{"d_mlp": 2048, "vocab_size": 32000, "attn_scale": 0.125, "init_std_o": 0.00665, "optimizer": "muon_variant", "schedule": "cos"}
Each number is 128 + 24 x the weight over its row's rms, rounded and kept within 0 to 255. Layers, rows and columns count from 0. Numbers have three digits each. The size before them is the row's rms in percent of the matrix's.

# layer 5 MLP up, 2048x768, rms 0.0749, rows 428-499, columns 192-255
103:102127145130127140138147108137120101129140164089132086110141121102124161149139133121146116140111143095126129131186139152118126132094134103146126096129146108131134158116136127150135107100124095
100:159099159141167114112150092141138106134151158112098075101132146120111128101098101110129162158137125092126104118127144150109152111087154169121190130155143060089126148109181133126138096102143158
108:167109121089156157151115127117147099138150118137095090134086133140147121154116156116131133132101110136100103143144125075115104148130119153086143122145102144130143130129130163125109121099131155
095:109147135117135143096139135141104120119109117111085145176085118117109081119108164147150115093169134149135143117101121117134124105147147137140129135161143116142181145140123105117140158180119161
105:117085115129119174098143100170143157136099086127152145163175124143135155119170122134131096137129151122128119183080117148144144123129124093143153114081159062122144113132100195159127125132088100
104:134118129113091176124155127136140178113153102142129144131130140205126135136125094116104176136079147117154115171121127098141113125137118116129144129103109170141060128175133108137140125150099135
093:162096132146162133121096149129144126161080117130152120097136140101139131094154146158133120114136084100119084112128153120136129105134096128156140126112138113174115145111120116136162103120096163
100:137118116115117097154129140150163114084084132144163153139147147183143149147125127092171090107121141109100104155135129122116096098148180131101101096128131095140131106153169139132125152168117104
095:073144144141095144116111123123148175090140142139136103129139132134129130139156099131104118128162150123114155102135122135170148120104108148114170094156117193156109134120113119123157066145098112
099:154114138138162125161131128140113152136134127123147096168145092161101128112164131148119127155135094127125161070149117123112098128142117102109134117128116105130092129146162168076104085170119156
097:118123127137118123099103126120153118122145061135111142125161140136139119124154142117137106129120128117085107104120189094162100100127128139123107162098112108150179136116133100139104105120154113
098:140094129107117135149152141128097111135179146156124122115107156082133127100126112181126082116129137075099142128096150103122109142108104129131116064157114125099121157124155104122109146157141160
099:090119093115168138141129152095131141159135124110130113112101083121106102136149120128112104122165151141112164137166152164114162079104121143126148057109121172090151113123147146110102150146129160
107:126154138101097106135106136167086152151127138178137157136129132081125158126098140123124110147103118132111150134101170158093171088160139126132170112169128116134132171104140126120079082149168151
102:142083154132147074157127117120109166116173141153155133132126133129181112140135164140156155146136124135112138099152109108143130093130133116151148137162096142140148149139093114123148096132171114
104:125150105145123143149113115152167125116130154077134123101194131159126116121089113117128093127128142115103122122182140113132150138108145133106148117076131122156139131110105115092124104176156128
097:091118094134105117139122104141094104090112087112157159080104062108186125140116118159146108163160134108133091153149131123065147092093144135137131142129094147134102124119124183134106125139104072
105:098140164111127131142150104102139108130152143102109107130106136148150107110169109123147111169108139160131154086130141152135156187099064114111125138099119122121147158169136145106135106120133144
105:110165195131137150172152156127124144109123164138132123119141161140136120112177150109099163127125124149106116086146146143132111129087150166193132174166148158154136153105175123105138121096111129
103:136128137112174075125120123106134109109128150098123134116154089108189121117123165152141123094145108059120116110133103120152131156114115118164150142135091115153124136133121105150126146105146079
104:143102162145115118138102101136154130094093119141102148065076115157166146120157160144150135152152119109103141146142167090140147169159097077117131103145143148077143150108151099139119146116106099
103:119122162109085140115117143108154106103110143148172157133096106151099177133121155127118124130135158103150124113086131121118138116154129138138119116143169122140121167141129126162132137136127134
097:128141154171159122151119137134137152120118143166126153101102144164127158180126109158125115125140137134145149117108138116106134111116133148181110097152121106133114117099115155118159133109104172
098:139139102147164138160100143138132118130107151143141119158088133116124116146144118104115141126101137133117106120113128139104108115115140122110115106119175185125117126134071159153091140153160109
098:123111151117122120129157133135128144174126174128141165091151090122111137137130173139107159108114140119129134102129102114144150132133158110101127139137105106113133144103123141094072104136164091
101:123156119116103123095134126124131118139127161130113144114123135132158148120172116113170112168136170100121144126147126095105116110177098097124114125190120124103105134075130107119158132103155166
104:116142138105151103167120116122117127144141114127155147129142162100172142170139129141132144146151167115155109133113118101137121115149182134116140108107113110141106078113152141133182149150112160
103:130129190138152126120159110156134115183128209099139162145126099149114137170120085164140078135142102169124126090162128164128096100098136128148120109124143148145099141172101139090139181150131130
102:141096186129159126139151128125142153101115157129190145135125178115089167121109083136131138171136150120130105116162133114108122109085128137098165092113143106157096137084139113116157121132145124
094:130157152113129119096144103128152125136096136136098091185116107137124131111151152161146131112135128163114171113171180146162107117102114131131157134097162116131157138186126083127129092145144151
110:110147172128071146155130129122161153113139131102160092113084117051117117120133125126142143138153103069140163163132135084125159135126117121101138128142186169171155127156097108132127125094140069
101:138125143136125119119095130122102148152133135047125110127119150132179155134177109100164142110131173114091140115094134123143153156089134090100119090140113129084115148135108146157133102150138084
098:112129124095149130118120155119111106130142136115147115122102111108107104082143120161140162128110141117141136112134162173160108124148135109126130129115131135121096143121171157112105145120129159
107:127126114108090154115132103135198122164115145143155092128175152106139137124163129084113106135120100077093108149112121153088136158130116116121148166144174088119108102142112147117124115149138101
103:124128143122161134137135162142118139136125092109093152164107106165106151094133097151099107119169107129116111122140147101155131129153139153132120159178129141097165077103124105171143111101147116
096:136143126145118104130171099143153152099121118136155113162127140117143128133183116128140133074150133147132128136177150114109115152092153126157141119118108137108130144132164096145141124150147073
103:127132118091134143095138128158088127143123122181115108140140158140145079158126101152086112144136154096175106147150088149160139125113129089179163134144131162080154176130134109094098131122114128
103:080130151119159137117159095138148137087095135134134162116091126173126127140085138098162119097176157141123123112106125140137099133126106093111126104150121124175132130159146159148116123151140114
101:111135103099120174120126111137131147141146131117115162118151146118191128143127124112137093141119167133132118137106168189131108113119128123109113156110112140089099140113128154160107118087080189
106:099157169136086126163092117086141137142102118159133098165086159108161143176131104139114146175111128132111124097134160091125101179162083101119113128160160133111132104126151109132122141099109133
089:114122113148106096085122092146166134170147144147108128128122170113139150103139070110133113162154134149141101149099113098168124167107095109097122149146157128125111139110097160118112147151113139
097:123137129131083140129119131117149126168098140108198121117095141118141127120133087132102132120151150089132126149149157118137173125175152111169138145126134111129118159159090166117158151116157132
097:110106146127120154146139100135125144131075139159144131144150126124120130112134126162121122152131094150120118129093125117174136131116141102115151127108145085108111144146126123141071072113160094
096:151092110108108154131137142134103138117138158138132095136162132087142148150091118104110139166079121121109087171104143130102088130153117133129127117139102135104086116141124105107111084105139103
089:115164155129125142108130156091133111141087136144148145139095147112145134109130124129135139090109113144148121083143129108120149111115103138125144114156110156128141127133106161122168119107138106
116:111113151111145095152071101087140125151132155095131144137146098121117153124162129071135099119144105128118094095132129124094106150135190129106148153155152121165118106102159081127119119132112134
097:115148139179118143118140108078128141121101114115125147168079124075142153127155105105125139177098119107137142129156104126097143135143112115115128193143152114146153137130107124092156168094115129
097:074104076076116161115122151122135138119116105132134140120149137125144102124108119137129113071158103106135123122137154128105126167158121137133110111165114137110173138142109094151126117113106116
099:165118114205115110076094095109106147128145139093132131140089126158087137099123145157142108128118134112107139117113126159175136127121154125149116111113140133107145140125134102104117134059153107
103:104135167119132130143119123098114130128115134134155156116124118127112130128136139132147119129127103110091155110103128097123161106112123201151159117159127111109118128124148119128147153135129123
094:152164135126120104105127177120082179086153154133066108091170092143136099129140140100126103121176135118132113130140109125110198100158165126089114145099150116114145103114148130168152094080148114
096:098143115126093070138139148117158153150109119138171098098147140142122148115121139113095127127109174137147101164113142122120146109125115078145123150107147163109150128126094169126138096153141088
087:142110093125125114121099125122118117139142099118102136130148079086160133150156123086161164155109104117119115119112118145148157137120130095122124148152133150138146118133093148118150147098135156
097:123150129126172116146088098171128096127109104097121196115075144120102097151136150122134123087165143124143102111121089154154150120128188102132158118103089089128149122122140139130119097121099147
098:112145146083164171161141172138098131094160098133087110092146111100141134106197167099132136123118123122130113088121093112135140132135142160071154147170172102135123103157120146135124144135104149
096:147128126137133061137111111095145092144099138154106151120160132137093129145100097114152152121125134085109136181118135122110162128143131155119094137166125097143130113139156135158112111118129109
093:128125122097119152130136117135108095097144119139104152080161144122133095155131155162148150107142136151134129132134136137131118109125103088125131157164173083137166102107107123144151152169128110
092:143148134107121162100121148172145160110153137132151141129132137158121126110134111130158150114152098155124165114123144153137092127112101126123134110142146115161105086062150128115112116151123111
107:163144139124159151134113129119107088113168123187119147095111155138128165103064091156114131167105142136123169129138094146138130126126152153121127128167091166150176106145117120131135132141119151
100:125115099133111108139109184124124145154159088127101114127115163119135103145118129130104092131111133080096130144127105163124153131166161129142164104077195149125114155115116100111142097120105138
100:111097146120125147152128119122116131089114163123145139132127160149145149117136138133141092130140131128172104127084125139126148169105113090152100161121135156165120132138134148130152132129115108
096:108127125123105135126143156113135160097138112137086067130078117131162157142075094092112080121110097187135129091108132098135183116120143117140160129135091089128124143141148111116104143155157164
098:100111160146139103107138143102123130121144120124151071157101102105125158093131133095143116119077092124114074143123128161128158108139130162120144101110165149128150137119091135097073140110136160
099:121158130167150099125135130148145163117164147154112145170122122148121092156128112125150124099150143091167145133148115137149108140172136165103136142139123105122139096141120132126120120110135096
099:112124132151119157136111092127142152135159126089163150161111139149140131095143131107144121138103125112132172130100115130149114134145117098136097126161107168130116116135121129085150089080136135
093:149151160115143163157198132147098103155163120131087133113081139126113108167145147171178143134179130150133151154138183137123142159098081123103063133161097098103136091124175143131140088107139120
101:141131135127106122142099131130126131159075102114145089136107124150131105138136116143136139136152123086154136102102148174126119144121114100103166115151145147095158144124131119124136120059089140
103:178133158143127129126145114143101111135100088141110150128141119090127135122137110171132091149108168167144110151152145118157132119161099099189082162108137133107153152107131117120117110140137111
093:059112171115137140145114088133148125136110100106109133144155124148120103109149109086116110104108145147156144102147165088104126114106128087128156121106137108124113133095087196167136084142124139
102:135133137150114143127128105099122114119121140148161116087183116134113117151136115127074139166141100164115127119146149137124141118109116131072117173134090135105158101125115096091129123155127127
101:161148174123145154129121125159127142099117093116154116151128103138081116187174093134125115128131102123159123142146122171162094128134123157135107158104124126152120121126155129132139118157158148
109:165144124119106171153125121147139099142188100106127146165135109148153127200118099094121118151092118126123124132171113162118140153107127158114122124129134119075126143143124087160123113115114137
# layer 5 MLP down (transposed), 2048x768, rms 0.0423, rows 428-498, columns 192-255
099:108183119151129093115131066121123147139136137149132142123130102141162134131111140114151129122107126118126114162140180135131111073136141156158077114139097107149100098155093143116125127131157104
097:182069160129134133133156095162099127120129138143116070112173100133100143128099123102133116140115114141120114148137137149153135119124158110130122110081122160161112135084152126118149114130144147
103:135123155085108124072149097117106142130122135106135131130144116149111131138121092150110134109131200094134084115130124164176100105077105135112127134129137122124101194082117132104153093151110157
095:120157136123134097100159127146095102134118096113132120161112134170098146169139083114115098099122102135100156108072153160113108129113110143087127128103130087153099124161127104104149144122101115
107:078099099124147108140151084150125109129145138123129136154139080132086144142139122162117128134071126115129162161080108206056124135119122103151143080089114110151113123129102158122145155100141107
099:094171138127119108115100142127155137126126167125161098151119126132149132168144141136116082120118133112156132122155116124130133099104141130151076084105138161115104140073123150139141107140146089
101:097169110102142121109121170111143142132138118111131097148146139134110114129150106129172081104174147122173142125152138150140133092082149149109089139142118142140134137139149134132163132159127116
104:128102150116114137103102123147114121096136128150147160136108130118140183136135119110138143151135138138127136139138155143122136132120125149139128092113122134131165139161104141138158085102158149
098:156175160124104080086134123087132150086115108106101069127096144114149108124126154110110173170135139093116153114082176127139155096130142137138151168119134129118156130118175100151098140157135158
100:128136064125120145129114114151124116118125129094125105126123084123162119110153107125139102130112105165105139126155137139106108107124096136143109127158099123102141131155123092133114108096088093
097:173145125137104151144152147145113174128115142148109166143133130133151110149123110154155092162089151142145153145144151125149091149161190152139143119130166130107136125148147119151104157120131158
096:132122128154161127109136141100144164112117142093099129125116127192137161085126144099087123089161121142123136113096154103147131105169105135110176109154120142139094154128154115109125147135137162
090:144083160138127127110128119115105139152137185136164139112122156083136115184135128103109124136114120158114145086118143106186147138157087066113129112130129145121082148083119128133137110123155126
104:141138156140146129111109141091078117127142127107158090160159172095129140183156118109154116118136116153106151094143122148182138104149118082146197119154115114100102149151130153164109130142159115
103:137105122115120107121120125153102156136104107086122117101134104146193144120114127141115168129110107126096168160099142102144107149143129098107184133086089095131105128118137134115149121155134102
104:107125121152109115091139125110121128162151163098142118104165158134127141145088152134098157139141117093098145122181122129112100137144124129149118127080097192073108073162146136073136116134124159
100:118054104120106112131110161103115140086135087115109145102095102142156137133138126161133125147076112109134114121126134094119139086121079101161125074127127155100104105109135196151143101122133108
102:190094122122084101128133110127108103077100114105144137134192135119096147120104129125123099161120160084174182095119095138126130165128159146133108189139144170128120121152126121132132068136090130
095:128161142097159142088127119100123161139127140104116123142117137150138156112094183133144131126096126106115152131154119109181084128125167159154122136138151147105147179184185098106130092119057127
103:136092100129165099166146101133105131099148158125093128094119136142122129164159141132179107111114119119152127103136152146135138118132133120143131139137068134159156141111130159141076169127122093
096:147128106139109144120164121157138108142147112114114106135122077153162165141153152111113132128153133136114125120102161102148114063134088155166113127132159144158128128125122127144123141126121133
104:097147124120124111125158163072115146118126130101114123182095142159176134121134146094189121138120146144131125157125132158115136130123134163139116160158147145153121110135135137132131113158130127
090:129111152079149138075140115125098127133154134130141127131121155134125096102115150140098166139144104063168150150105119146139111129173111156121117139126098156141134153157176109125108124103119158
101:093136077102155110163147147084151139162125115154142114142113159140147144112120118124126141129147161109109142081103145124140129158148143143133140132162151106153090142133122097143165126106121107
098:141127150116139121115092111129127117135111123148129153151121156160146155089132152130119116096112115108141160146201131098101091149130128157081118152120081122113125123085124147107087130123103157
102:123109094149133172100139142122111161127143137114146115131123147128117136122117122101157129192150137129119102170126159094123133115138120100132135127109151152153148155137132112156129141093139173
101:078119166103115163174132123108116168165125141122085099154149145131172115109129101119147137081094136147117133120110112119141140153182148134123096106126172117140090128087105118051183149142119125
101:168116145115113144125089104139135111142168160126159095123108121138148163070149169095159157132118150112114135183135122127110115116129121111143117160132131177144153174115082157096111145143114144
102:093092156171105162141157154102119126128110118153128113099102146127101150106110099091148141110134109090158077125135136128097130133147131141191151083139114098132114131141142105122131158163077143
099:124168110071121100102131136133092113047087139143185164132128145118133143158143133159110086105090155139108100110154113105115138174131115097155125154110151122093157162150141127098161111139133145
107:145131110112102126143137145146114112105144118102127093127090127119181105096140096160126094120108146138132130133144190106084136123150113098101100113099144130164184099166078112112218081105150140
100:164104118131126114138145125152100120128120113120132142132122133170167101122112112084141138128149121161122133119131142103148163140137128114152131138122125095120127142136166139123140115092132087
099:129150117091132140106097152146135112135085171158097115145139111147146114114146080152129149092113144124163093138084148134162133085143149103128104168122194098135134127129125128125143141112136113
104:099149140101157138189135109144150111100150132120154129082133148090108082128139110137146105155161163099060088128087121129117081126114105115135129139166161124102111119143089085124120113133104111
101:127111122131142104179127123139125162157143089131090141155099115148096131117140116119131111137157110100107132151151102118107093111110121124135101139118170145122140083137106144122121165124142121
100:157144161102122149118129141113175108127118108088143150063128142118114113111126121180108145111117093116110171134128151165105117162107118088114096126122146132090120141091150138154112128158131108
101:121192133148097153154072130122121069134107192144074134131144105216155124139155131142141137099125138077112095150162084133142175102163133141120124160076161094120116131133144094132132124104119162
103:180118127137130116128187143114141112140147141125155141096154126133104120140145111087115122108123115101135142177131091097092131117115093068091145166098129101085124128162115123074067179113101092
100:143113114123113125125097125179170123169100086076104128115139137143094161129118154134114182127142128123169144144128134120095081122123120135125094124138114100093125165115138127126109145099116129
109:100136103171105120110163128130167054130097134081119131154150145173154095088102182143118140135142120115129113134151136127156114130132125137113165078154154128111146130156137111117159117156164144
090:139141157082147130123144122155114112126178118117135101135113162096144126155140140131123147173128134119122106106119119120098120155174070132141145113134120176164142160136109117120130117107106169
100:112121119139148118107119146165138113128123083112134138100125141118120185113123134107103138092141143087112146109133137121145142160138167128100109111160115167126158156104105179137168113156135147
095:150115112086119130129103128132107148102114121105111114118180134139150138145149105087062125130143112129132136082062118087116085143153138112128149118149113144134168111148096114120097124148096120
098:155088139162118130106121128121129106155147129112126105144129134132114136147173130082128144092141093128100136134166111067145087112140119112134170114130108125200088126125106098129089125148136115
089:114135134123157127106162127113164102095153124115122112177112120114187170140097121120121127141165123100109110176149167107186121091119110148141095133148124125134142154188153129149164137129154119
110:108087120114130116120081134155169140169132194128102140151140139156162095129136137108121079149131123155195121129149158142116145132133121129116124124125130111135108116152123107118068128126108134
097:135167090128116104109127131114155114161100133093196135122127133108116094170090158132130128166113131079118057147117069146080173111163114164107164112087124090095126165140121155162171147142136106
104:175097120115165129123099145126092142143099139115116126136106106127139162130140157113119117160099113130121136073092190166131183124131159128117114123124150099134152157103104108134108103127162133
101:094128175136108166126119131117169124153116142125120084198054099099169116140150115119117133101121116098094115121136138152130099157148099071130151131141141161118132092128180127102060162120142114
101:112107126127086130125090136119144169147116160154146138137135148160108108120142137135164118139114097131119094134098138102118108121127120168143178136116132129107134098148143175076101127117102095
097:084139093159118153146096137125108133118106129141112129129176172107146102177110087113114117147095135115140136161107100085138111139120151148128146116130129122166123104108124126166139141088103145
103:070107105098117075103131149129127114167155138099117155109149124149119159151158160099134106144142157117116124171101124103100136130139103138148111143127134128138190145149120144099121100137111100
087:125137118125159152076143140163185138136158128131143089126137098130116123160161142137143145099102107145145099121194169103130157078093151115137113098110105078129111148118148135100106159150128130
091:111116128121124124110116103141118136106141088109104057121134109107125141132104147102144109097175100107095122139102101146099136123131131133164147131148119127121094070208154145115122130094116129
095:099116137123112119102087103162159115125089108147085127126106073135157149142140129135123126109103120098125147136110098166138142170162150136094089128172128091134125077122129154126136089164108129
096:161160099143159137145128111110088087096127145119086135073089092160107106118153152158076121116096165121127123110112150140143120129123127166129095120170113119143123133154110110147095156108141103
094:172127081137095132096152109134116126125127140136097124114157106154097128120096102131147135126157182112161143125110123135134130106172132094145135160143159144137091140143099144105095114108130077
095:108113122121187131090131103116135151142149178159146109127160102120115182133105125125123139128194124138117147110076140139118128139155188150129143101122136150140129105143124115153180104128114123
102:127114132144097087129158163092103111137126110140125147114141175107101200138102116091121102118159131161141138122107129118114118097108103125155114089125079122158137154100139102120133143158161164
100:155093090094154150101140120131112131161137131124104113144099147096125080126166129150113096102099137149112150155131128102102129099122156121144167129090178145154085176115138087118156136142143171
101:181110109156106120153147139116108143123191105103153138124154116076171102105146108148121088148108109097138153156111089164116121126141116138138136136138108142108124152143134129111120156123101158
101:189186108105108132113114153146145132127117158105137123115136133103119116134129155135123167092145113151134160171091111162133144120112121148145095144099167165137134101150134124123142106120121109
101:122126129108099125111146156173144135126149094162152075167133119055133125098097163122161135137125156134131121116123133157122120130133082125130145120104097140163086130091100178073121139135163145
099:184097135107109138113127177150111110148114122141174168157144112129174130094110074118133124099140093159135094141133178089123151145140130118113140109136150150083133120129132153086097114129106098
099:151126152159140137137095092148091145108155152089120164123166122127121134131137137127147142148072103136116124099127117086172131130121114115139127101089153093103137117171135135121108103109113132
095:160160147146127096178118170144104181148165146162128154128155093175150120146117111121145112085175174161120150099149153137107140122152110119109078128112190109130159118112163106103134145148156123
100:117160141160123115100102109117112134117095144119105133140129133151152110118125084127146095121162063102108099110111148078159102117156163162111108157129160128164118118156104110141091133140130158
103:147112166131123131127135116095099133134125115136132159089102161090143158141113138119096128179115096150148131137139087130084145153138121129163108129131085138131122134104119103154172147114114127
096:167116168131107135142144097125126153128128111183111148172079160114126145144148135161159082163140106133128126098089116173110128114146125089108104127113170145126164127119119177140149124132130136
103:120176120107104089093138138114121088126095166145108128132119165186118128133144157142157115133193101120114173097137142159119165091121106133099111123082068158143174098133156108165118118112143110
104:105145118114155147093152131110123108130132124139126123140093121127177147120181194118133134145121120130153134094140143129132110181106115124123147122158153129133096105158139158133112127146126188
# layer 5 MLP gate, 2048x768, rms 0.0704, rows 429-499, columns 192-255
103:108083158120131123174127115130091100104139132122119114141157088119144137122086110078164120114120124125129132163108130165098155145094120141142145127119164094097126123143107105119178094125159136
105:133130131149128119162104146115125142134084086138104124100170130166163141170138141146130147147103152116095089135112149136153109148117098139120120124137166091105137079129164129107103122158094105
099:165122151129102127107095150114142129095099134105113109091128125123152116111106110124128133136146104163135123143070117124112121112126132150168145185112157123163091143115139108106134136114119148
109:111095153157155149099117115115124127132145150127113102128139126141125145118128084114080135147130117173094108123142076178147150117093108132145120141140131108139098138122152071123115100130159132
100:102153148166140097122134133106111170107132082116138144086135148128153084118123117163106138148135129109169093133137105124092111139099107128131120111186100153122135113146158128117106131095145153
093:132122124140134115134122148091131169148115115106154104106159169111112134102184102131157085117160143109133120146118147112126123116131149102105128070124113144142136145097196158113086105127153147
099:140152109134105148101157124147140166105114154109129080096162116130128104120130139130137112148154128150147118103151125188125150114138120143161114111155147121149182153132087114178140102142145129
096:138122115154111090127124152112142180141143099119139142104125112114111109123163140117111142119087130134127171124126092084158099137101157177144170148155095146098131140133101097158126139147117160
098:142116107154182132161132169110158111139107138128122121107122179103085112147125122103109137143134062155126146105108140141138097104133122111104118152149142125119151128126123126136105158108130115
100:049123128119113097169126168131118152128137112180120124161161159148123140100126140157087128153121162145119165094132169110122147135128127126128156128094132125118168179145094144138178118117158134
097:125138128118148123094143154104158095166139129124079157119130139130152161111117124091125122088117118110137160123148139128098099151159122094121103162184127119146098095100159094116140124140161139
099:139145126113114106136150169121106157153147145129164078092126107116156120117113130129162123146151070119136157136126124148105106124133152129134119106134104119106102104124139123080169206123152143
108:115149130136114143126140153148159124135110177145103181095127109140148130142126121116128145106085119145126101167093114124133175143114190134132093155146115120089127132137114084094151155138111127
100:130100113091112104154111180101097163122080125127142136155125139143103128103143168142154134154192125136165177107160144104114122147149093101159095127124076103080129134092101140139145116161120131
102:111120188124141145132090131123127115128135113108136118134039132141141184169190112155123134117141160138155140148080146131115119128111133108151097134148130117149143126098071121169163112128128096
096:120138133113105101133116078152148131144113108152145123106128142126107170125141124129150106130141053110154153151111101114144136131137118131094157156078182162123136126111108149118067097163100136
100:115118124104166123114171116074122100155110169093131142102149088171096116150150136143128121160118105170079118137125131103143111106150132109107129151168097184120125134128116112108110114151108112
103:113105115074120117097133092139126151102119111144128150124146098122162170105117159135114139136138127111117106131147155155139137132138111108137128142138148113136098130133162098132136097114106099
104:095161129151178164110077129126128131126108108079143120124084199122167138102125124098141110141116133133094121110131110107127102109133161165097158132089145136167128143162128113150174136146177105
099:141152149162116139154123083125123193109091149155119117116123113131136132135107160093143111123153129093128127141187134178090149118164146114084121111144150136112123101094163130141141110141107107
106:136111131136134163130123129131154129130093114109144155153111093155131118125113158128135079123175112185118147096106161162117163135149154125129120116123121107168134137163104108140107126149123116
097:127188130113117136129136139153149134126195125114147125167161134125084099149067125145169095187117107137082121150131098119153124109180151152182146125117131146100116130155097114144150117143138152
096:133170104149126119136163095179120139155101119099139119123140193120163128114131107120147154121150111094147143161170118151102130130085124153110145104097101167150153130141122128098141066125104113
098:123122057125141093087108121143175145155141116176119153109139087112124096135144083134085143148118138073123132129135137136127079146110151120102106092087118123103124167137077166134150127119131121
103:065139161120138159085084160138111117118104135156174103127127143131121127106119130158076118116113093127129160105150126158120114149121165121120141098125071146150136147100138147087122166097137127
102:142135115111122110148130150139152148076088092113117109154143103147168119171152156088117132150110125168147112148157091131129141108101173119117093104165147132122130114138096116109118134132119123
103:093139119171107165105131150170129155090106169112077120101107126129145142173096119100146116063165130146136113119140082127136135105090094093140068069171087125096124121125142109148168123133148123
100:128146137100147117124148096134115128125111144103142104131115170074160159131151134132166135112122088126113132130100094157177141129097146148114098140113070159134189128137147075116137117150097168
098:166144112129127131147136155150092170108161119139118134124149180114085118128123122094122143129122124127134053146144093120128107119117112084115165133130125146147159163114156165138146143122115131
109:167124094092176101116109146104173140121140097173089123141143158116106137118119117119076092093120106114110150135162097169141141138099143106163143113135150112102150126172185128162125134155116128
102:125120142120143145103146169136114130157122101130125139138130178139141110120142115113105133115105110137139120132108149139123130143114097137148132097144158146159162149134131092148156138127127159
099:143133163168117135119176112118125160127136079101117138165115120085142127149101124136170158092138100118131110149119117135110143122128166154097095094123171158105117147123127145137117124125127127
102:161153149127125119139112151104091151066105090157122131142136125121167124122096097136150138143114120165143131139116138117157165148153103142200148109133108155155113179172102137112111135139131141
103:161078148120147134110126134189122113134173126148100146110122148130124104155103135132146138139152145149101128160104134133128105145146161166097154133124130112117136119129145125133170124181108120
098:120130108112107156095096129094145107117106141133096107085155133170128120092193134097125130093144175178136151135124141141084162150115155113148112150125143110169177134154141143117140114132126099
100:149118126118121138114150129144124102125139105113125134132113161103099113145118114114120101119121090135154095141124151118139121168166133158109119115148104158154128118148141153162111119111153144
099:144166124146148099074148134179120145080139129119076120113119133078177120117110095131134117182127174115138123152132095118126114147127099122100090117143136116111097126148125134131145116119088151
102:109124116144133093103126080116076123166130142145097110077111145162126104114168137151142169138181147117107174076116121107151117087129085089125162091114118149133125118169167097137135105163099120
097:114137130179096146114118111134138127130104160100129097172105156140155119134119114127153127097110138169129135116139132121143149103140110108099159110149128143112147138140131104101161135127128132
091:163152156098111123117111176130116104146093124141130128105117140110125101144161111135123144110104150130097120124168123138123162115146098142138076103155136159142124111140163120137123123121105166
096:170097097128120159152123123117109100128127102126145113102146134089127171141145177134211123079128131130134144128101116168143174164130147114143111086132178107106133121140086113141095111149124133
101:131147164112079164140083124148092125095139139125132152173157126138149162143132112133082100129134103121107170129149166088147184123165127097128148169107121119082132146101103101091137096123091125
098:128132134121128115107118123140126115136105118121113155117167120106089096124160096117094161068174140096128129158111125125101152105064129114077112125113124149080118140142088104121179121137110154
090:147116119126167118159121159117118175124163131137148121120126097102162143183075159127165103104121142091117132175117127117141153117130186136180090160143128130066126137129167120124164091104086122
114:081108088156128099167104150097079103115113160092122117156128154076107152102126131138136110176103116111126142082126122154150129175116141128105113128154115144132162173150101166147143119136164130
097:108136145160092140104112163096098090107129087098137100087139151163160178146133096119124135162105134128141109078138127118119117133125136135123142141147119144146131124124129135099149138120107110
093:119135136073098146147089125128147115089077129127138142145120116117137134091132097106129085114134131135148142126140106140140126148136155115178140155125107135147119100126158101140149128106140082
099:116152176092161083117106106130087123162161116112118137155107119113130113105135117139119127092148124102169131102146139115125135105118136123144122136131167142109143170153117118121119153151138147
102:124100124120106158130156145184111126123106134150123117128152145088143183096132124114099123147127170136100153143162115147136180165128096113134123144132157136105117139087063116163129129140105101
097:138165110113156138098122134157085126133111141092157124133129127101144111128139128121168143102167105126138150148086199100131137114114092158125127124118129178147113127103101143096185128156119140
102:135124102107109097110154128121142137190118124156145139131158130092117121089130139158140097153103110191170126113142126149108132113106132139106124143098121149173125129144117152042130097132115143
087:107105129136130107181152141075156141128156115157140095151141128164143199155144145131124096157147064126130135153145142176114156120142110117086141130089143155128122114102105112182113178135139174
101:083124173143137159129107133131124108104130117096111114153107121142151125082099112154100121143134116124117141166121136130138168128120139105162122126096191152136118152140166137102117151104121133
093:136083115105161123118138139110145119110157111122142133113141149142132106100097107159151151139149117138139121134109124092153133131099126093174161133153113109138131145152175116159136100079125091
098:125138154160129099109149149160127123116113157129123144109128113127125088153059134138128092114112152115115172128124096107108147116153131146120127113126105120108087120130114118140132158174083157
096:161153064092092138154144141142107094121142110101117150100120127173150157124107119096112108136148096155157127134110123112140094119135088103145134128096139126132129107173118118157099109157099127
090:080094126116149120099096111143106146107133142124146170164110143167149116118097101136135110125129152144088092103158129089144091156176131121106126129100157127140143160099108112110146115126120132
105:163142075181106143131094120149198121106129148107123136122090084114137118121122105093109136137155120118127101130150140143102109120136102121142178139117180132150151147148118126136116096137174083
103:130136149153118138096136189135109142088112106126139069155159160089139107127157128096119095126129151130111136132121114138116140082120184149134159085142134104127107140120102135112150107103087147
101:114095121076149128161123131148122138163082143080130152103098139125153136084103118098147188160126104173142109125117100131130102121120133142143108153178111146102140145108149143123124130121107125
096:095136110137109116144104118156127149137123122101142112143183106117095117147112135128133122127114084108168129192102130114140102148099107123115156118126099108119117165114173112116171132135082143
099:122164076144119162144150116148103096127101089138182130120097151137160087131102128132151162150129114128113150162075144149144113139145119079162134128140095162141151108141149095090152105146109127
099:133123063131124104101139116133131112103150110126132129120132117090118090129133149153130118168158143142133121140121134118126113138075169127092120128152132141123114153107118122096149148142138122
099:059168111134130136128139113126149098153150172136170171144107110153103151137150124125151150134162060110119116114140148150107121157148145119165174119135108137121117126111111093111123140087121127
096:146108155125123091121161133125109154179134179096100097112160143130157133162119075131141107116139182102125079089127086159116126096117088129121068106103117084098126126161145129172141132134135158
100:132097122165105103122142150116080141118138131075139102122124126134107156112168089137151113093099134089140110138106150141147104104144171116104165143116135133134128126142180087102108144136099164
106:167134114120124126158116155121124115151096102149104105128114154207154109140102175133093168132159081155140086111158130089134061091098143178124177128143133127127138100124098104157149144122091114
091:108135124170136104166127134157112163115112144143163083123184121127149088131095147135094139122180178149152132124101146156140149157132117127105130155136144097084084171129094106175166151117129104
102:087133145139135174152126084148192124134139162137113148141094161139148109143100173154115110175127125158105108054136172180113133133104147117108081141152114115166158138147131102122104079091130136
103:131108116088088135119153097137168125118129139083124124123105124175127111117149110115086129113125163160089099137137177173130146143134153084111145166174148154132132142132131116111155112136173110
102:142115146147134088164120134145163113135127123076145139160091104099126142136128102102111097123080135120123157128177123134105120182108134156114119147131102112099134118117119179175149125113135129